python train.py --num_hidden_layers=9 --hidden_size=64 --num_attention_heads=2 --num_key_value_heads=2 --head_dim=32 --intermediate_size=256 --vocab_size=7944 --hidden_act="gelu" --norm="layernorm" --norm_place="pre" --norm_eps=1e-05 --positions="learned" --qk_norm=false --attn_scale=0.177 --bias="none" --tie_word_embeddings=true --parallel_block=false --init="normal" --init_std_qkv=0.0207 --init_std_o=0.00489 --init_std_up=0.0207 --init_std_down=0.00489 --optimizer="soap_variant" --learning_rate=0.00764 --beta1=0.95 --beta2=0.99 --weight_decay=0.071 --lr_head=0.00935 --max_grad_norm=2.0 --warmup_steps=200 --schedule="wsd" --decay_fraction=0.564 --decay_shape="linear" --final_lr_fraction=0.0 --batch_tokens=32768 --max_seq_len=128 --doc_mask=false --train_tokens=141100000 --max_steps=4307 --dataset="wikipedia_en"
Each number is 500 + 50 x the weight over its row's rms, rounded and kept within 0 to 999. Layers, rows and columns count from 0. Numbers have three digits each. The size before them is the row's rms in percent of the matrix's.

# o: layer 5 attention output (transposed), 64x64, rms 0.169, rows 20-63, columns 0-63
# v: layer 5 attention value, 64x64, rms 0.178, rows 21-63, columns 0-63
# q: layer 5 attention query, 64x64, rms 0.33, rows 32-63, columns 0-63
# k: layer 5 attention key, 64x64, rms 0.306, rows 32-63, columns 0-63
# up: layer 5 MLP up, 256x64, rms 0.219, rows 0-24, columns 0-63
# down: layer 5 MLP down (transposed), 256x64, rms 0.221, rows 0-23, columns 0-63
o20 080:502522423479470523431480440468565501516536483571539510487447406501577441436439502477442556536528462523507378539507567510491564510465589571515488454468629541450496506577493426473518496556442580
v21 089:533538461461508538443613468544510514529518497433435526551461495460544556494429447551577506549580492565542521488506366511500580491593482467392530483547484488519506479510456505412585474443440429
o21 081:458472481479585512532471481515592509499538517474501561574583597506444427516516534459451517585524449544497463492472511466531461456455536378621479424541417417467504508476489518501556575508541592
v22 091:464508521447473554508432512498447545588495486618484538456447407596531544495554458489501460567599526452482440491580438441530483501431622520469451524458489526479475526458520412531569491543462556
o22 081:484493547581477464529527466524472524414419520429496494489539485477558567517436513507440458449375529554402558497527462506383484464528458367550502451542560469487475478547444546512432477473572466
v23 093:465521415525510508397437571570499515445459422557536491556541474535444549490483580509462511420499580485483497501509533519543506544479563494587479540422606594523536512544525470499567383532435545
o23 087:526492515515369470494569518558486515546459596501529560493561470489512465482525511459595408471555600562515502489503408519498513563481509529469529443544520473525602618526556436482442556556526436
v24 100:530398567499431470463528465490504517568555468520446482525462449399542542533505611532386480368554502484523525567469484449550488511542402546527437477502522557455509552424547530490444460516464472
o24 090:554600466469533528564480514453513598534487454528439615470444542525581537556446394521483499586462483549466497555518488527424369540466496536553462475595555454479508458487504482476516568528529520
v25 098:451524461477509483474487537600571547464545429439445618493492529475495492430378523443496558385479465494543459554478555488531462540471472528422479527632441540476474503431532521462465531436472486
o25 077:488479488490466551520499518494451485419468429494484419391572486508482438481489474491490626662427512481456527475446489419530494549525490541592492567488509432467508457567460467435561512559477444
v26 100:456487449581502523470518467504514492472574499573555430484480471527492506482451472479451614402526458535514595534463421476432474482548447484470521455479507455552509503559607490567625494503586602
o26 084:487481500501494499459520498545592549611463577395473577476535454513546419529519513485473495559464570571469451536605494564594561505497577559472467473442518518435482486523533430476468396457541459
v27 081:514470478506555573434498542512586445561426516513494603520462544512426514521558493466379477517419484504455548522572486454503421513512548521434415610527577496618492539487519523473472539446463487
o27 075:446505507543509400545504474482545572526537548547505411492517394552640482439506567534525572467483516555455570473488515494478519462531446563449513459515518567394604465457482523504583455457540514
v28 099:534588489559637534538534542509506522500554479512478530475458476438525501415510573500525514558442581502481550428528567517453575489497428464496653525469479514495579492455565465517441513553454587
o28 083:464470471507405538466510512575518450435505571496505409441532472646473460492502524355460510471512506504569567545569490472532534472466514453460423461498560492508483444513419419461503521548587478
v29 084:558614515452552560466526490520460481591525578542573525574458434563418554489534514465544498538527351479475456514470457554579560479514461542566584505503524557503559527538543564490516531507508447
o29 070:490481612470480520510601531638457449580558524481502514515555522499521511554517541522512565492567592480502548502567466464449448482501494600577431492479552504546467561574577537535528479493535601
v30 083:462497410527459461513450479551592401530468363464436548455472529530461485542456407455540480572489475552484534467467589515601480543540417496461559546417466512507593457460485504480493512462516496
o30 073:481503502496503517570566486508495517492466579525480459502555479620509481421580467532541551365520580461559552475520567499592545454576527488576480425507473497573548606515472556538544527561493477
v31 106:492498452515510428443592498474546508547592481530507569363532481390531413428505532523544540471564463466476469431511473444506477476502538423532545479467473540437448573486368495505448561518497486
o31 087:528441573478465547533421448485538476441407431545505553563421587500450514437405487451461504601512479548508589565509560530494478549381459508475590474466543452456484450521512446536537486496500510
q32 126:535458530595464467502590498549534528465449457475510451456497528463461413596441581529440517516470528500507492427475567498501408530541432490419573551566454563560506451442541476462479464613571484
k32 123:498509362507521479498473604462493409466425509472500430474508559482483554605441569496510484537502498556501499389529489641529463503532441489548462575535473482546487504502489478451488517623470480
q33 114:484532479505379560539561489567495468488447525412539543468443456450468531413488537525497536487496542532505583473501503425521493594565452528556464322536533441551510541485451539508451467521430488
k33 108:535442527484375413499547505479493496528466496390567520533507520538546505516448478410551574439508463525424483481529582493544461399533571506550575433475464533527529602487411501468491422542486521
q34 131:525406373405517536454458498576409446517606581559460503497399532464472515500526537559477502541563451502586513489533485512435498470521518540480588557450418460530554524446446525527493471484511509
k34 129:594449533420484523491479357500403411488496493479502514437446532542469502489471510545421517554578497458478527475544523516506517490527466644452474551532471594435537422589542534502503557517495502
q35 134:466464422487565497432465587489516515600418492424473564512521550428487584547573401565542511531531580463562523491536538420495474445502421504514525553472487586512540498543495444476456423496476572
k35 131:546549490577567435489413521576512486567522504477467446448505527460485489549471494563490445474506504521493477511561489455518576548503483603530528570525434483448535528545434524546493338466482644
q36 123:480551502476491569505416528412400482581453513544530390563547526523475427415486545532415503473493511512492499488503503542502535472410529481505495496500408444481568472415650484485582531492500531
k36 112:459524440438525548467485531473463522548653479475545485561527463447502420451508501401504540562476509514591557384462589501471544579472514512445538494503435546504488434479601458520551560506529491
q37 136:561475532527476527567557433449495511455440529506484513539473502572463447505563567500583455509502538540550471506560469559523545503433595548457518340506552527540519439442429427526536492519581404
k37 113:516515441531516561536520468482411568482477478434471624563565555510547519551509531472484493446540449604470550566495444499482502520491589442524483409524498586557521410503563525498403485495580434
q38 111:523501481458539532469525420578589518476522474529516553538528552588429439536513502499529422526443473630494429532469501542517463491522461513496474567558528491518512472433526413460346466495386503
k38 113:515498440594545497475468470516505595469498517473491457473427482457482453496492492455521457519538524512568440491439458502544400476445560512674401501509577476465547498402542558454424550482448476
q39 110:509483586523537532571508330544524454545591446550501542508483465579457424484577476431436424499509497491480514477578459516511514507490580451529510492496517497486563505444431436472415567572449488
k39 109:477450552445512518494515458571416530459551588499479562556495492520447375514452521492555431458497481580514502522520496431519398444524426463555444500431616506429555495519594518450491462449498452
q40 108:477499585562480526519562503313556493484558540444505380539592489566433549457490480516495469477491430498520486493544530485471536383489468411515533524528524497499497479542557408506452504506556501
k40 105:480549558473461556445463524508482528474549462531445384516608541506476465527529456502531474487432570478535515509469460493499454572474476347571401496433399515552481496455486498614517495517568477
q41 118:592535420446468532493483522499413555561475693507525444471486521455494493483490497521487432559432526389494510491561512550439524408553549550506497502527468457527471568502519495549399497483534522
k41 110:588551469538393529476514494577404464513499496398513495426503422507459533558519480500496535582517486553514469536432529465452594451531581565475391535411433502544549522521515442556477542471497465
q42 117:437550553503567519449526446467504474534497428425595459481556472457419453498510484522523435468491468475481523574566612476510365507514494495505481517564499429522530585504507520444479463516348448
k42 113:497502548453515509559526577526481450500566423456531553577509464481483485467450554520531359515505467475505511457589510447562412491466501576534438495449560546500535484352442481553604479510494541
q43 144:422574479490541465522461416517478521428505505498632501448414497509458533506391594489483503501394421564550553495487543494547435526534584573479499472490557517587503600474515488479493547502491454
k43 138:512535470471432595539515454457503488519508445448544497474475500488482474501493534472560476480549369474469477531587517558533446442569528527515521476362591538615440489443498540464503584518428417
q44 104:502506430473496488526539492463430502530436529527447545453603514562584458469553548437411458523555438492486577553538585444497530519470518458424415521524481433472501521440559572476619465549437459
k44 094:442494520412603508504540545529533549440460501424624548522539473546468417398557469548449519445485544560490527517465481439511506472392513599500465525546431470514424452472501494462534577556500485
q45 124:509413508513588529432520441542420580498513481546441566491497526581500497524593592520524475490536511554507439434569445509501491469541631527454545572552524490459533376439496429496499524483487537
k45 113:501517397506564502551436430538489512485535631507428565513496523502475481497521462550498445488590502557515518545491502556439502543458507536563499618592463604439505412462512520499435528467494400
q46 146:510566464496434455520567476586431621559493481507468455448534486496451615453475497563513481509416503494509401504487591582450549452511442502523485624474493440462453481486562466516534553561523499
k46 145:548441510482457448503521558474534515596538488506446538385512454539483472498463454606483487516466569511548511441493485544454555483590592475552400557525444480501348488435530483542547543509462455
q47 122:504357534521469490523505531567465479513501512499471539509423438550504450461511505463440501432581584537471455444413485541438529534553485502459445518504514442476560547464445650402528450536571516
k47 121:514391457422491347565582474509495492465421522574502505541450501518569454471531516481479567443541548553547593495522494514503547455535386528543502487532466463436560493549488506443421548546510461
q48 117:501489577516553516542533523437462514502496454557522458478459414459573481503444386433476539464400558519522418415497455540460530516548396522561523469437544541460559582514541482451463520454394523
k48 109:464500487516455433522429527526523552489562432642532486589502441413493390534483470547509523508523534442469496500532521527466522491653522444491508493455567472382542505523516439423512453456498485
q49 127:540477456436437553488521525544497522439514512525425562510457542430477531382560561531511619444508409438519450584421541552555554526537544512564431538596478487496437493497503509538538499421470492
k49 119:553495491467543518463594434538578484562468476513496492511426488538473557457448481542455605553500527450448495509444594543457493389457571499556486482616476466506485497504501526628529539397462472
q50 110:504487501523555531448542521563580548496536481612400454514416420480578486561435518462485540410521523435465486431530423538487475456498453554479494545498400580589518536560524488455475451437542477
k50 110:500446470541553552463492532601487355462552468555518491452483466502596516571566500556485509477525451449484421521545514548500431531496411493461482491547501440357550524588486482488486530489523412
q51 119:490513541412450440415524502536546504544501543476490497536432507522476492459501459502395459448464409485508514508567606452478462511504467467587382622510506492575553618570544456527478513486527495
k51 120:583480456491552578502465475553592459503503467465551463460506372505570442497412560494555490538491506464543473542519515403510476381497450458583427546462405487532517601510564536492536496517495516
q52 112:536508448580545432515415523445477520396372497454595494505492523491552520508485616502440598490510519545607485502490510540464507460502471530446494491467443517617459561466459546503534483500590512
k52 102:428502405441470492500553498417525424473463417499490379437501574538480507557500576499431467454492418532508551505457537552418541486499509531408497407470510544517480461498453568417476523570525434
q53 131:563395536537443497486470488531493511484508503519521486545467494606420485571562473450508454492502523519526546500411606486460571475541473537486462415442616518541494432481439503513375496519484615
k53 114:550529556452425489591495478538531495579526541497353470491469545512455412515503564473487589511440497496563492525528417474572481495530525452514483473530616479465597453551430546473436454540558475
q54 120:583428462507496587440516409449464527508553534500474607554411484492474495517454467481463492452544487394502458488514503511394577529533411470544458473494582506513508517593403462518551544433544522
k54 126:523454586466537490566449464540547473457391478535477517574420413524504430516454502544436527541505495508553445626528503453457509527577535423512522462487472536421541525613496479616491470490538486
q55 112:524484509558418548474537448568581504403502425523464488504560497483401583527483451470552524527460500460611419467539451560515532478568492526471524464563544540483413485470492454616505516442589475
k55 112:521445547532445487509563502480483466517534480534477478405464544500425518582482611548484501625486512470435488566451487591408467533482511396536474504552557534508438408521423450549526434459536472
q56 128:526542435569439528468577506503552517548555451471554542446416541502430464513502493526514494432410561508563467427587590519523432509518463567531461445486499566464598535494495458527399398513466467
k56 121:548481531477480500511446493591465532563555461412465440479479460495564518504411518581550474543512429522518425468630558494521492505575494503614454429545534524513617457492424448440493451528499488
q57 131:595458485439512517501636484497481509486428483509471505540517491523456503527474490517447376498397487463543469509542480489420629458480501460567376599507467471471511532562439485524528502523573452
k57 127:581476551565547452538531508454498498448500527507452518481558468500504380539471509581410484567508563523518469553529600449447466437511505447516368471505376465549454515529562471529491488528575436
q58 124:441506462476591471527388505452503508433499549514494498400430559448491528445496534492553558525495465561514487425510549468412511453587448460642574491497419497483474563475475492512522463415564535
k58 114:506446421474471466536402413480502499471508461562556381480519541450497539497500469581410588512462507520509413513485471530513564425510549500509526482447482626553512526507541560493516493403388492
q59 103:436512535554472404638481515486468519505476486424504531459455488548445512566394505517541506549454597427528450525518500525438567619497510487475506418441584489500467512586502417539498528446485500
k59 101:506599498512385489506477488432473534600409485585518551521467447393476484559449457508511476496475460592492533528532451439482529522574531405516591431484515538543428569509474491473551452571499504
q60 108:474550507534408450540511477529448501601428417521511590436446457449459448430507484589515504555497528536540563495505576584480515536558470483448472522553569479415510427480576540470543411570499521
k60 115:505404474412456382522485489514552542593451466449509569566503515446484496468408478495473496488490563579510484521496510529491521567488496575590518555556493465495403558446577438449561521527442585
q61 131:523513542503550529463476552442527505462447521427532466568421470614542476513491523497442538495513468458514447471346529493410574550638441462539485572516543551487524467422505557460512516534470549
k61 125:525471430511493462559461554479517539510455488543452394591452485480453412509474572462474554410496603510591525519442591517487489465568470447449479498519525471484550437568413578538468590541498504
q62 143:479531494455482519461479493444450532531460447411517507507489552498444490423513552582553439483562569546602470580539533469437535532483434457509496461599530569381519541421445504452514504480400573
k62 138:459496553493479437547538434465501529536511456444459502606565496460462512474469535465505443461477552525580500460566525440446491536501578582549533487611446526495513350483463558505578394476448503
q63 128:544495516478436516534513509534458463535478476602511526528537592534360481442588511467574581621552464484465510436471561459573494497430597510507478456472576488538431426477481499489433506521492526
k63 107:541497571435459491536443505459554446541477534411450501400442535471484411506555468435528532492444443525428586474429471488527518446453504465520512500566547436550561420378549478526520497440504585
v32 098:423516539574424484463486526555537514501536475424488478452441445474472533530530454519444593487560517516516507503573407528530531459440522545398440652501403540508484459597507476529468560500443508
o32 099:498484504489468536532526510466473566567415620464484540437571448515511475611471503528497478579581396498430514507523522511393534487488508444503556548572543466451493417442484436510527538593573491
v33 101:456491435535507522426473569545596486539431475549454476472587447519474465554549463560526452419503517571494494454528550441586471501483496527611495422498492471539545436534475476549426567385555453
o33 097:527595440529568473488527561489540577522367463551530467516421496561501454515564499485498527374465482521553402449443555521518558444520495465519408532522473530580483496424569520438482560471503480
v34 114:501513522580537470530552502395460580535455533531495478605529511535452365444465570436473490429596519516590449517559466514536497546524480465536497529561522477389452479505476532456578495462559541
o34 127:482421512519487514438464397513555471513534428453490552584492479607492466511570447464523428496584587530556449561468423474553510524512467457496537487500625555418519458503469508417471522522447572
v35 116:417483438561482521436546460487566509457550454560531563327552562551459512404500458494446582486493548525511487489473471582541474478590456476486525556544487510514510413450555448476523509553533446
o35 109:486468495429460444546482478524464468428447551584449511460558534626462502427504537507470457570468456550533501543440420484518528473515525481532521554491483493506442432514484508522636585616599474
v36 103:431418392554544532421522621462561508508552486596536498572495439503444456502587538495505485480514501509540441517498518514452557530534534472521448411476445410588578495501512507485432512563518426
o36 119:538504579582531467526575606494474546467431442513522473581533499556535470530474521486493528447476542490478425509458422607534576588520505498492417497578503502521533489524588475505614537516580423
v37 105:556487434513488533524488556492513529539573499495449425360511604487443515498550481509562524423423454496466554544501474601492526476613548486541505493416578476456480588466493460459489472413500557
o37 127:470501515472511382522439533561490457493506447527524483476477526483421518575482430468529536570438455535457513465403460494567373455490468530500521451405545484595489488466549444511379494533592523
v38 097:581513439519508481472515572542572537459449492475499567546508545548565510594478483446469494411430436484512503383472597417492570495511482470512535493564515445507506575589396475463495527513449586
o38 102:449516494541483436533450617523485528595411469521508471489431415515544510482467427492487561447498559439434516418460628456486540507590440491486501481444471529492503478507473546426486450497389562
v39 117:581488521539524544590442483471494544458555434431526537475540462503392543407481581580452520481541541559599491460579537449426477452532466464491504518436457444501541564540572548526550434542493546
o39 135:564499601459596471544497489440453450557593471479440599563458530549456480477496405583525436512500429492472533527501496468521533538500473405568477531484548492418562504551473403598507505495530480
v40 130:427487509452560481509521457438433465556415408529586503487534564513480527454563526455504512556582522482507575539479590491530501577476515436549391511510456447503486588422484528535472453486436612
o40 141:466478523548447471449522515455594415477531440448485489491551524455527546427540488514523625467632526471549500512516522554580478508510448445529548478538464529511477498569527523555557445487666526
v41 089:498525506537524518531504535552416514476419495546466458560543475555586516528488544463462470575506495566440399495593471560510470582557628446467540535475505533450419496576456535527465478612449470
o41 103:517493456575483510491540377460484525453458490328516451488406435545495531593351488530484476443445536475527497524533428489473444513563456475467507464504482526475523473511402461477479494500483448
v42 089:493517506506397463480571529476507512429523523548476592535447452472503485531556510483390603373399508444510530547458502458399511569567524536484582502502477501551498560460519502545522444424559489
o42 098:472568485488488480607457514495409510578451577522485549544500453494564513492507451453557526554481583498488491524480415524441613481521529513475483406461542442444426478509530471516569520359532579
v43 102:530448475411420564498522535554415476490477435561473454453482525440632442507505555479489557635505472549545434543556552540497408395457520443546481515478514527478449515485499490570498550498475539
o43 115:565510450529345542475556405496614473423563479450548471500403441484453462488409559454464491505451407441551486484509578567514480484516485508508474429512510483571473499510469508527436466512546474
v44 109:447580476429476534515505487453476541485581497470489430539523460496454576410551543440473514484464480624563548451521530587492456564448498525433453518619540414494458479455556512491401482550485550
o44 117:587506551503447512447539578419421424491478464442457457550581535549512479475546538562515522527545538502491525472428523504490508486450485480391539503595469500473496335423490515518475488552585558
v45 114:654436502540496507515515538424547392632499474512538475452540461504499488489502603458509539485538556461516461510475474436424498412455512512442538625543487430486504445444534497560503532509481492
o45 131:568462498427402511485574525577543441517438539491463617501440480438483446469558498484508520533556430453458538574380493471516507538514519529519348527611535471492478495522456551514498475474481499
v46 087:534427500499492541445554499534366525551478531442498556550506506502590415483479490423456551554486499444601519509472538478455591475516541544473584505409408527455567432483493538497438562458565486
o46 103:523489463492407657505490459510440503577450592491498524536490471573522490448515477385486531479492458500445503541519494565551474541383602527532487352488510449477557511492540476486489527481521493
v47 112:516586510475427499520484457457520478407548470448510392446467497440462499560502447477446564498482519495501562562507568429474538594549490484534467487584514628492613506576509461533444448481476425
o47 123:569420476517551519494414533486443563491492594574483427469438527525507474555562484468472565495504498494529492414523504552384562414521475482578521505505425540463541490482500434552466483396598569
v48 101:498511548368579504552512468529523497464432463464544525568521566439484484516564591483434558457538430450491493519489518449454447420561405424467515592492510435412531498489534503528447604510494473
o48 123:478407541415541538498448476440530389452613530494477487587406473547547473502465543439409540424580427496453533472431481479485519513567455458455490439477499468524548499511442589454524490482545513
v49 109:375477455538554496532487506545486490552552461578496490585512466426523559488430493563516536481491550626484544447421414536464423392514565534486553496478542515587517414502442482482507466525522544
o49 112:505539559497559506577521467484434539431457485449558534514493549467439495504446608537523575559468548588516481523483532512463564586537576489533573512606608547472444514429519486494555572516432451
v50 114:414488547421523470513479600596519479497472442470574522503565446511523545514557519429529483510520402595496492421471480436517504444507543550522502458471531532632513386455577545484489482537515565
o50 132:476601541457497498530518572384452449530470481436609480460498544493461432448517597546487451472509434465540538485554579451505463529521510489493445406585448542567533507398503523448581505479492463
v51 105:474463526479547489482495466516590470452545481560449485524536482406525457569538484475480509507509381553512550458525573496579408480514570506489495655508473468552409457552607548514485579459516486
o51 112:551478534476487530580474432405500461509476488491533488559477467478489409553421551482408488544547502466597504535460605521456560504511476479475451598482524466530498527416580575464488518533584618
v52 095:517582494513592489444366535482541416395525539528479543445494411391472506528511604459534447531503428496507448529544505513524471487475471525458391548445575509494515500548468464443427500493517535
o52 114:556512547474586490430536533440516434502441473471520476520451513476529415601483469467423429569448440434479468438547546433460502456502504525417418622455523547572506479545472474413444485549522494
v53 092:488461420466408461554514458579527480474427447437526535437516566454484520514455577548472576508563525548488481574430613436400503516565475475454461431500479467461445459475476508418500557495499413
o53 099:483462511466473429473500471569484531445504470535445535405446458550563529427474535502467497406444429558526472434488473503403525483490480532477460464415539495451509579472378496471549495463610386
v54 107:658401461438475498492444512432578529538541444447434463483505541466458523489479620450456532446498502553565543515513495543448485557495559522586461498555431530479472452452465461548500557467438449
o54 120:569464484507433520469494482595477508572496464470428533575398568505396558463541532582565525507532474525580473483450530613500536525541489548513429577543516547500542454421517498568458495514582550
v55 112:508590551574454524488427503518458509496448398472469483466605499476465530474547623518471503514483430468545436608472465469571492516551562397465426485589433495505484500485544499469508411503511560
o55 125:532480542479490508492543561403567494467448476425434519531494532516469509532518465510573471492440525404553475550533466454474536514443414472548447414531538596563546493603416420554459440464592495
v56 102:570510501602524552533514442511484480457434481529527446526521560527433492385511524519523451461495510484599411428443468541555548426480453563422537501451467563487591399425570518445491494526537504
o56 104:561452522521543516498465487479455473415414546520463607572502584558497468512545528437523450526547435571455598534503482440546394525353525490529485437569516515567538494480525466459544478530465506
v57 104:476478463504490502464518512445513542529486478535422520504458487580509450555462523435530450533404474521514471430523468520472470591512496395435436544433413479440624594508495446550596559555426517
o57 105:489497540574420530509552498525578537602538504448475448556505452489443577496402449479461486533486489478477541459424491504550506551538392441494490509443452515471539453579572483534524624599447546
v58 101:468465476629467506532393552520476466581546522509559476546463473559495522477542491537496513563534566459469478477438518522490509545525355532492458472497516604440449475421561567452412526590485511
o58 106:513483488501552539481539518562546519455563506569427562471527517501580458563503534512504548524461447555500519528528446505515389552422439548485536619603426580465532446473530506482624439552498456
v59 101:524461504546555592451432485448494413534513440542509496526532440539549504527569429480490403478480423529451477612448508490497505619497508537498621511559432460452447506477529414550531494507580503
o59 115:495492397470478538403466559495420510508423455469477473558437456407482497512452464499503512468540551377536501577475461482541525487426494571442488545468430502536491548554563536539602497383464488
v60 111:573510531474451414484509456498489521454463404507509490440511544411580539502437520420440488549519449532509542515493459567579530498588475647443517583541462451551473490534520549496548454588445516
o60 125:522448438517441458521475500457397469530452582415538582424445537441488493506448531589476499581508549555570593495556521476461542567522446506515555503440509508508555516547472542498532431620538564
v61 111:456509620542516535431558489527588487471505558502453489506525485512433469554434381510486521553463524573450496509477483495535353457435478459462551551496427506547490482417375469480560500530531509
o61 121:496513509489475451433499461474552515468458518462585434536659478477465579461501564523457508513419441488486482599481573458428577474485515429531438540476568481477394551529514522516528519515400552
v62 106:454433568397475522490486425565465564551562534433540520447474372542586484470481486503557522533498562456592533453558517524420478558530489524558378466456497536457438551481537502459513511522450530
o62 111:468566538442418517492576440491545496624635480515472500456533468518522486441503450513520448493454500583476481442575520584544437466481476475549518540532426477450568519469631441464463486529516449
v63 110:417527459466468543456488545556575492557426454512436569426424486541430580405510510569504493497647526478537494468470491533506548488459502479442473562532510538480539470527447532560498442448380541
o63 125:476531487490476506462460480479540486481417557457405547440464526463509544524462476517538479519559401473441456448476501481573488522567525387479576529591498470489410387477414389527455523435492450
up0 115:478402487474470534491449512440558515534505464588556430456477493515512382492522458419536537520471499574461456542515480402412533442535481554472472539591571533440499496511458481586517403600529517
down0 099:502505541528492518527520438507520552635436526541380577482435448471555511517435492481583431503496543564476525569484512541416479467413572488509552427544534512522430489487527542570377519521486482
up1 114:381524466592434458563504477463504475512474511517542483641450509546505533471426478504460505491540452486618529494386430476555529528525518479532577471444565480525469404496545484448476412519463472
down1 132:464506590492493501501477486533595578513458530469459522499434498494455481518426482399508422455477472524493518538549500459548568503423545376474582447458534415453504469410525533638534527495506564
up2 062:501501505518526486515451512457550579475552394553504398443517511466458446443554441539558494471533477458610550489471494488525540502514563591454454520445477479467558459437368622546525539513488445
down2 109:508454546433512513526541517579414455522403555497476607480475550507475418561466516480451518507460484528391558467507451515468456527456472431520497399612543490496464472521528376475518469485598506
up3 116:571483484443467560530538487467519451431440489474460457442418333523536389458552458545545503500467444556505538461518492416560544489558509548529576495479541513494413519507550552497525450430459436
down3 117:534535590482486551436505399506502465548345520544427481491479539503525424412537475489459508471433523501446515401466511521594490529502506491528449500571564455487530486507448486620425434526496455
up4 098:523524502504498416470507500400548484535513502485378503504481454491444523490496509509586522469441539580553548525558424438525435496506446481488585596540498523513557440460485489564532429608420392
down4 093:521492545502518486517575508462481402498496488505467558549464533460422546516440480450475571482493510679478501512533548478544491492488468496444499470492515420481586379531529488537595431452394441
up5 098:358449519542511435390543549438514411561460478520611528544508465526534488492541493488537505475555547494507582516569498485522550529540583436564447502480443530447497538390507496560444512505430482
down5 110:584520427527529543471508457555453668481534509488539527471494535480473565476543499480444506565474423467525448513474412494436470518477498497484549543598563515495581458581551497411442468397477469
up6 111:511501516415544515403504525527507445504533440409471510550474481490515605472527531478411419625505514556548460523493431496538468465511444467538525473592472443481456582480479609490544491517383474
down6 119:497510398510555513569492502417548480462536595531494577501537531514512420465554485463494428532460564465496514542434505506549483502594558482472431487544466505550600385520520457483462522379597495
up7 085:424543441448557445430514463476484443592538546545553501555455609547509463489514448499439487482430590493499502540494446518514566563531434570567426520487518508565490505472446573371475453518519560
down7 081:473515567486510516506518504543399384463500498539492535483451538550479491453499468479489517490472521419445534421547570579499484499547437570484416497531520408515484397520440387502516390549555419
up8 094:489481501490489533488526496572516531410523449529477519535446484497493549491565523508591488453483563526448372576547373579538430432505512540478543467510397551584444545436500531488454506402473453
down8 093:546445526560443404539534504426474481466450364520535544510500507514497462508521412487528441519487446417428584557409554526497384532492483533394478458487512606509555430497516475498531484491506514
up9 095:584486419406476554519517452519535573426489539486531473366452450492518497486396478502481526493507555495561531479514636530487470533501534527505565579520471521480513568418450560553475511551605505
down9 113:478521531454579478415490582485506480405467454469494524605567537558489559440564416484535465440513468572540550510544459568516436500535440489620551488465584488482462531443503435462512409493526538
up10 098:551526443418446508497470445469478480458500509512493487474410542486417488433439521530465458518457433490522493503520555576567492444496548523579470452461340427567514512467523486626495496489596431
down10 085:449513505540517431476470483506481484492506439492542503448591477495542461531536389452497516561573592533490470522489524395501544503434517448456533540429531539357477466511455548410539478458364517
up11 112:518583506444582443448565425496539437522455432487483510535429459496571549450567498540394573463523456525506495478459550459531564522567574515530448506426502522530510486503569460488422426582433420
down11 110:510428588483486511507531508568457566421391553408467457462583487504400492563475511515538400455481575449528558507455449522460426516418518410538542515550518505477525503479478509559540567493504585
up12 116:451576487515485498488436484466535506584570463480546514483476587505516569522411455487584509478587469579434463535533383542540440490538506488430423601443532596494471516525440497483411462520535482
down12 112:510546533515599578498454541490495407535532539483529570430463373462454596500531504505491556562492466512508522464571505583505570523469492531538468414495531460483470445557508412451521526566562387
up13 093:518448519576505422416462495485568452422497537464404498422441492547541518546472441362484454511458487416448517507493427437557579454500479561479450547475593545507533548539531515570529539534494466
down13 096:433542630469577432459569516545642479533477490559545431524440506490463487562486527473427492474577521510495538452542469496574506526491486499410435439458501495424494432523450559481533407493532461
up14 108:457480400518523466458470511489483427554528512477453445535497522499576520465454499447480516492422459503517562571361528554411482484497447624523494481540442635502502474437446446499441513462421483
down14 095:530470543466499481470548470451414397502588525479475517535473493476486525523444498488469524548421486441508434414485564418511412508402446412436486477466518480463502451538557455370542464435434556
up15 112:485416481501431538447539458405480510450515475439517496476482401531520496547436559445491561449621501557455406518462511452541500545572525424472483603458537500500542477560545564486514517454574408
down15 108:562540492508561537539578520412595478562545491441529465492456497502418466511432563527497560598565503509446442510468543510537568518478527464455486458537458521487535459647457552487466578440519404
up16 093:467524492494457578539551528511461570564535539456514437517490425508508576527530529527483483337528547462422519596441447495498548449524438496524525467621485550490547524525519517586483527606434490
down16 074:513544506521527445540430452537415412499483542536477495480460514482434413504546423474488521512475493548514546498450482438526578600493502571490433598538436535481597553608585540583525462522457540
up17 089:569461589531466441521519422422441506463432497502547457540520413547477522489495343533499572530551425491447500549463505502453531405504517593551536509561430481507486465543478541515544461517445414
down17 090:487521502417462461537480530577542467551678518492541524511497578458405467491473588465540431472483512478550546531545511495556579544438425461462516462452481456454538475449480403489568453558525494
up18 091:408429449499465403540472544472541432458574519352529474479512476567518515476442515567439592468541529548510501556455559525444494461486555474424513436460486538531498624460527501464552462450491486
down18 100:574481533467545555499526549386414508438438524460517491529430546485467512552552458527488414517505493474533518523536443446597509524562428442492511552515518547475543510452451349541479543615551505
up19 074:522552518470502469493434486540486510475573575484397469524485437499478496554514412585510388542392478482489489441481556504462494456491469515541486583429481431540564567582477487496383566478426539
down19 078:447455498652512500475537434501402535508429443580570537545569559557467436529490503473492556445480452576484470531522490505470497491447414499522431527452520493548423470498444523528492450407596536
up20 093:545481438536492580490511413499509529432526507539492537438457540435455526480421528476538408454488517606493486495543502470456522544550499459517558450504466464477532545439349435601437455425430458
down20 096:439497503539496506566524488462561516526402437537517470450524492504524487496526495486503528397566485503584494534546508400478552561547566473551470623511579577524444496495472493537551508330477556
up21 086:524550509520499514447567462492575516476544417489516429565452484616493394480449538495489419449355494535516464484489510533567452518504516503522479520560496559521561508464573381504403514541473446
down21 076:504419474613506481541480519449463493476398516521486533526581533446503569591519413535568582495607443524542553539520562474463602553450524466527534550485479485525482564529409543490590506493520510
up22 064:520501495495534444499573578499516587439473578483504513498425526441594420581420451515488523534416532590374593543458501574479522503519587535556546476467522429540544469518498467534478488455514481
down22 075:469542483551449586476564449537531516521569392547503396496556522507439496534547467497536466435543453428531494475567574483507524478514532550426457503408546548500490482537355521525584505416453499
up23 088:538528445441548517510451452553421486567486517595559577472367541475462457498526510520460455526438518520546539473559539458446487490512533577522450502427490484580581611448456516465417473480413495
down23 073:445424534656482479492489466515546521389378433492498526493571460476526503523418435488582589523580410479481482507482503478505528534440479449545533564508472481488449563458524435501550475529497447
up24 079:544486439512519475432576484516488571417528462502549549486506385525521380429526482502550558514556414511536518546531569447461583572443565514532518496383516578513510467526523467545464427564492483